Weights of a small transformer language model: a variant of Adam for these matrices.
Each number is 50 + 12 x the weight over its row's rms, rounded and kept within 0 to 99. Layers, rows and columns count from 0. The size before them is the row's rms in percent of the matrix's.

# up: layer 18 MLP up, 1152x192, rms 0.157, rows 830-854, columns 64-127
# down: layer 18 MLP down (transposed), 1152x192, rms 0.152, rows 830-853, columns 64-127
up830 094:63 37 36 41 57 43 56 53 51 71 68 29 56 31 33 51 55 38 14 50 55 49 55 41 35 27 38 30 50 53 13 34 40 51 59 46 67 53 45 54 53 41 55 67 36 47 54 51 64 67 51 77 41 39 49 59 29 47 41 41 46 65 54 34
down830 093:43 48 36 39 50 51 37 57 39 64 50 58 51 47 48 60 56 50 49 47 58 47 44 38 40 55 45 75 61 51 54 54 63 56 56 50 52 53 37 31 50 75 38 56 36 73 45 67 70 39 35 68 50 51 40 55 54 63 43 57 44 25 54 70
up831 106:45 46 49 36 24 45 37 30 33 35 44 53 55 71 35 68 41 52 45 66 48 52 30 49 43 44 45 39 54 65 42 42 47 47 38 54 60 41 66 43 49 23 38 56 39 42 44 29 56 42 32 54 47 70 54 29 75 67 58 52 50 66 60 44
down831 112:38 26 46 49 26 39 59 32 40 51 53 68 60 42 68 42 40 37 51 60 58 49 56 36 58 39 50 47 67 39 57 63 37 59 44 38 70 53 38 72 29 50 59 38 62 44 45 57 67 54 51 60 46 57 62 68 62 69 52 56 56 47 40 29
up832 111:53 43 61 38 69 51 60 38 52 52 33 55 39 51 55 49 34 63 66 31 43 66 39 55 41 42 21 49 49 47 49 35 64 37 49 48 38 82 46 51 53 59 34 51 49 38 32 32 57 55 49 48 40 42 42 43 42 39 60 47 47 59 41 32
down832 114:46 47 52 64 54 58 57 52 72 53 72 59 42 54 61 55 50 56 39 72 81 40 50 74 46 42 70 52 67 64 52 44 33 29 39 55 64 48 37 35 54 54 41 72 59 46 31 45 36 52 46 23 33 71 26 50 40 41 43 62 60 60 56 50
up833 103:44 43 24 42 64 43 54 32 40 31 63 47 50 67 53 62 56 54 63 32 55 48 58 29 52 45 58 51 39 58 21 63 51 40 44 61 67 40 71 66 38 45 36 44 53 36 66 50 63 42 59 72 52 35 44 42 36 52 53 61 44 41 42 54
down833 103:53 42 61 64 48 42 56 68 47 61 38 56 66 45 56 58 56 51 46 77 43 23 47 72 53 46 59 26 49 33 50 50 41 61 58 52 35 62 45 44 43 50 48 46 76 63 45 47 40 35 28 58 74 53 50 46 44 26 52 31 33 52 41 74
up834 100:40 48 35 32 47 55 38 50 15 45 69 55 33 48 51 66 44 49 38 28 44 53 56 45 52 46 47 42 54 43 46 26 37 35 55 79 32 49 48 54 45 42 55 30 42 64 47 49 63 62 64 53 36 46 74 24 65 69 48 48 55 30 54 53
down834 090:70 59 47 44 42 43 45 39 74 56 43 45 39 44 39 45 49 63 47 35 28 56 63 26 53 52 49 40 25 46 47 42 58 49 42 49 46 43 49 33 79 50 39 63 63 60 30 53 60 55 30 62 43 35 55 57 33 60 68 44 37 60 67 52
up835 099:36 52 57 40 56 52 44 48 70 58 38 60 39 34 49 36 45 74 42 55 68 32 44 55 42 48 44 37 52 57 39 47 55 24 48 41 40 39 51 68 18 32 46 60 44 37 34 53 47 49 48 64 50 41 76 54 39 53 34 58 64 63 41 25
down835 102:34 45 50 59 55 48 62 55 34 55 40 56 52 39 64 71 43 64 42 65 44 58 44 57 47 57 50 40 63 45 68 67 56 56 54 58 33 48 34 53 42 53 47 54 34 42 59 62 63 56 66 70 40 64 30 63 71 53 47 61 52 45 71 44
up836 098:59 61 44 29 36 38 52 46 49 46 52 38 54 70 55 49 39 58 39 55 69 43 43 46 64 47 26 33 56 54 43 65 53 46 67 56 44 52 51 67 37 27 41 51 46 57 38 56 58 44 45 52 33 56 52 56 53 49 46 55 33 54 48 47
down836 092:35 39 77 58 52 49 33 67 56 54 49 61 34 39 50 37 57 44 50 41 46 61 44 30 45 49 45 42 44 37 41 41 41 54 55 54 47 14 45 39 54 51 58 45 36 61 56 38 76 31 45 38 62 61 65 84 45 51 43 34 56 40 38 35
up837 094:63 58 64 51 31 62 29 65 41 58 48 37 61 41 59 53 37 33 40 72 53 39 60 44 41 81 54 30 55 67 31 51 56 44 40 45 39 82 56 45 49 38 47 61 48 63 46 37 46 31 30 58 53 60 73 57 54 53 63 73 34 56 37 52
down837 084:52 42 47 44 45 54 60 55 33 49 51 52 41 65 56 37 44 46 31 35 66 27 53 56 47 32 44 51 69 30 43 52 41 63 41 33 60 53 51 66 56 59 46 48 42 51 52 57 46 67 90 37 59 41 41 58 70 47 33 73 26 45 40 63
up838 089:51 38 52 62 38 49 56 51 39 27 48 36 33 47 47 54 52 68 61 48 55 48 58 55 51 44 39 65 46 40 48 28 60 64 52 46 57 41 70 50 39 68 64 80 48 63 33 62 42 44 50 52 54 12 30 31 35 49 47 43 52 64 41 54
down838 081:57 50 33 30 49 50 65 56 75 43 69 32 57 38 42 74 56 37 45 53 38 73 58 59 48 60 49 42 32 59 32 64 57 43 33 42 43 61 38 69 54 51 27 54 50 45 58 46 44 34 51 36 56 81 60 43 48 46 44 51 32 52 43 67
up839 109:38 42 63 26 67 47 56 55 33 60 56 49 37 38 52 64 46 60 67 21 34 45 43 32 30 37 24 60 57 67 39 81 46 52 39 49 40 51 70 35 37 38 50 48 59 57 42 49 58 36 67 66 38 60 54 52 50 57 34 37 45 27 79 30
down839 109:30 66 53 77 47 42 52 58 60 26 44 65 33 62 40 56 49 32 78 47 68 55 55 58 41 61 39 61 38 59 64 42 23 47 65 76 48 35 36 54 61 60 47 39 57 47 52 60 45 46 37 35 47 42 52 61 71 54 49 45 49 36 50 58
up840 104:38 64 57 31 49 55 47 53 25 37 54 37 44 67 34 49 41 53 42 51 63 52 65 48 47 33 47 42 52 67 31 45 48 39 39 44 33 66 49 56 54 44 40 54 41 43 39 35 43 47 66 34 58 61 38 60 57 60 46 43 47 58 67 30
down840 103:48 56 37 55 46 43 65 59 28 54 66 58 42 37 49 37 42 56 55 39 63 59 51 66 38 51 59 48 40 62 58 35 40 65 22 51 48 46 42 25 40 64 42 49 40 72 69 55 52 48 53 39 55 65 29 44 30 63 56 74 48 52 50 45
up841 113:63 62 36 58 61 41 32 41 63 45 42 21 29 34 30 52 44 45 60 41 39 35 46 43 45 39 44 46 40 52 44 62 47 53 47 43 39 55 52 50 43 48 45 61 41 54 43 53 42 47 46 42 60 31 21 56 46 52 41 80 41 51 58 38
down841 127:47 65 59 47 33 69 38 53 68 38 50 67 47 59 47 68 67 46 54 43 59 59 64 37 60 78 83 35 66 29 34 58 50 43 44 44 45 33 52 45 32 39 39 64 64 61 33 39 44 67 34 55 39 48 54 40 64 41 55 33 51 36 47 63
up842 107:62 25 58 40 55 54 35 62 54 27 45 60 32 59 68 52 39 50 43 33 50 51 58 40 46 50 64 69 25 82 64 72 61 47 57 58 44 64 61 46 50 48 32 49 32 46 85 51 54 35 58 45 58 64 60 32 55 29 55 66 68 41 64 35
down842 108:38 58 48 55 51 63 66 58 51 66 44 64 74 40 40 37 31 41 56 54 29 41 68 51 56 39 76 49 61 43 53 77 46 55 52 30 49 42 54 71 37 28 40 47 43 45 42 49 46 67 60 56 55 49 55 41 36 36 52 54 39 57 52 41
up843 104:31 41 44 51 61 50 63 28 38 43 36 60 63 70 42 52 46 47 52 59 39 56 23 48 43 64 30 54 49 50 31 36 61 45 47 42 56 59 77 42 38 33 44 41 23 44 51 51 53 44 63 52 28 66 54 61 49 19 50 51 45 39 37 53
down843 105:60 42 74 43 29 63 53 47 64 57 33 45 49 47 51 61 41 36 46 42 34 42 60 47 52 52 50 62 59 29 43 67 49 35 44 38 74 58 55 47 58 75 40 46 61 60 34 48 48 74 54 60 67 46 51 56 61 36 63 63 60 33 59 42
up844 101:52 51 46 49 59 50 42 74 67 53 38 60 15 55 32 43 40 41 46 71 62 47 32 45 34 53 53 34 53 52 47 36 61 70 42 30 48 45 73 69 46 28 57 45 53 47 50 48 43 44 52 55 50 23 62 65 53 44 46 66 44 63 51 50
down844 100:37 45 37 30 61 51 42 51 12 58 53 52 63 42 47 25 44 53 37 42 64 72 57 66 47 50 54 68 34 56 50 69 45 36 44 60 31 55 37 37 43 36 51 53 43 61 69 63 35 64 56 27 52 22 60 28 64 69 53 46 45 29 52 59
up845 106:33 62 49 53 58 48 51 50 54 49 46 35 55 57 58 45 46 32 76 30 59 49 53 49 44 67 44 35 36 80 54 46 46 72 58 32 72 42 53 57 54 63 54 55 36 56 33 55 34 45 54 48 47 47 60 52 59 63 41 70 58 50 71 43
down845 108:42 48 51 46 61 38 57 31 56 53 48 42 48 54 51 42 40 47 50 62 53 65 41 51 60 46 46 53 62 32 69 38 41 55 50 50 53 71 43 59 34 48 47 20 42 61 48 41 40 39 61 50 81 34 49 46 68 44 77 29 56 57 46 61
up846 103:31 44 57 45 47 39 33 49 51 46 48 46 50 39 48 47 41 54 39 76 39 35 62 41 30 56 48 43 48 68 38 64 44 45 69 45 39 54 51 54 52 40 46 79 50 65 58 37 41 40 61 37 59 47 72 32 72 47 35 63 56 69 63 43
down846 102:37 57 60 53 43 48 45 45 46 54 68 75 60 61 53 50 37 51 87 20 58 44 56 40 40 21 61 39 61 57 63 41 45 65 66 41 48 53 56 41 37 63 56 50 65 62 48 38 46 52 60 58 52 63 45 61 69 49 37 53 45 47 44 64
up847 077:45 50 66 37 56 56 49 26 31 28 48 54 56 61 57 59 46 53 53 74 44 42 48 53 36 64 48 46 43 58 43 60 36 66 58 57 53 52 59 57 48 53 51 41 38 61 62 58 49 67 29 44 43 53 46 46 80 60 42 54 48 25 52 41
down847 076:61 29 42 38 36 41 64 46 48 42 60 56 40 55 47 49 49 50 67 57 51 44 45 77 73 39 50 49 35 36 41 44 61 42 53 52 49 60 54 52 64 32 70 59 77 53 50 36 72 44 57 23 59 43 57 35 32 26 51 43 56 66 50 58
up848 093:42 31 46 49 53 54 55 68 43 60 50 52 48 62 55 75 49 58 64 46 46 46 34 33 41 54 49 35 47 51 47 45 53 36 34 46 57 36 45 57 40 45 48 65 40 60 65 44 63 39 62 43 33 40 67 46 74 38 55 48 40 49 68 59
down848 089:47 82 42 45 45 49 45 42 42 52 50 71 62 63 60 29 40 40 63 47 41 61 56 70 60 35 59 49 65 49 41 60 63 63 41 33 47 75 41 56 39 37 52 27 58 40 43 45 56 64 43 66 48 45 44 54 33 47 47 44 65 42 46 49
up849 102:38 25 34 36 55 32 60 54 45 48 54 46 44 35 61 60 57 60 57 60 74 59 58 37 38 49 28 62 57 49 53 45 42 42 61 41 51 72 42 57 47 66 59 64 21 70 39 61 51 45 36 42 54 45 50 44 34 43 37 64 42 45 41 36
down849 105:49 51 34 74 45 56 32 58 57 51 28 41 37 50 36 40 55 75 51 73 43 55 39 38 45 59 58 40 45 66 83 40 61 58 31 64 47 35 15 40 71 34 44 64 85 61 42 55 50 48 39 57 44 59 43 51 44 48 51 45 37 69 54 37
up850 101:46 37 36 63 65 61 39 42 20 29 50 58 48 39 46 51 47 57 53 59 48 40 44 30 43 57 37 51 41 47 46 47 49 46 46 64 45 53 45 58 52 67 50 43 33 59 36 43 56 51 62 30 36 52 64 35 54 55 11 64 66 36 43 50
down850 101:53 53 37 47 48 48 44 85 63 55 49 26 29 49 51 39 57 45 48 70 46 43 62 54 60 43 35 35 44 40 39 33 13 45 38 94 67 54 36 54 66 58 42 57 52 40 47 33 60 34 49 63 49 33 52 54 63 63 45 56 42 33 33 57
up851 089:69 37 26 47 48 50 51 52 45 73 58 45 47 37 46 43 62 55 31 60 44 52 43 10 54 56 42 51 43 58 32 44 60 29 55 54 54 63 51 42 58 55 52 71 27 43 31 54 76 37 45 50 60 40 56 64 47 25 47 53 60 45 53 45
down851 083:38 45 58 52 53 70 20 44 56 37 43 62 59 59 48 49 32 47 62 44 58 50 48 53 57 49 52 29 20 42 52 50 43 65 53 38 64 47 30 55 53 54 40 59 38 52 57 62 55 59 61 63 45 41 34 27 38 79 45 58 45 42 49 32
up852 090:49 54 52 66 75 53 40 56 33 80 60 29 40 60 37 42 57 33 77 42 42 51 38 56 61 63 61 34 41 41 40 41 62 37 60 34 58 64 59 32 30 46 58 34 34 17 55 32 47 47 38 52 45 45 50 42 64 64 46 55 63 62 34 54
down852 096:60 49 45 43 39 58 30 36 63 58 57 60 47 48 61 72 34 64 08 41 43 52 68 57 49 47 45 68 40 43 55 69 49 47 57 67 56 33 47 58 66 72 57 53 60 55 43 47 46 53 60 64 39 56 58 70 41 42 60 47 32 27 76 47
up853 090:62 41 51 44 37 71 61 45 57 49 72 52 50 58 50 62 41 52 33 32 48 42 54 43 52 45 44 49 44 63 60 45 46 67 55 61 47 45 71 44 38 56 57 65 12 43 27 57 44 34 60 54 56 42 54 52 74 19 50 60 36 43 75 42
down853 079:41 61 58 43 70 40 48 51 45 45 28 30 55 44 39 34 51 64 34 57 54 53 53 51 51 77 64 52 58 61 42 50 63 56 55 41 50 44 39 61 66 48 25 36 62 50 74 68 47 38 47 51 49 62 53 55 40 42 71 37 41 33 58 55
up854 097:30 43 48 42 48 30 60 56 40 52 50 33 45 61 52 56 45 57 57 61 50 46 17 14 57 51 36 51 54 57 57 62 50 24 73 35 56 42 45 46 53 61 52 64 40 47 53 53 61 29 34 67 37 59 60 48 31 54 52 47 52 43 49 63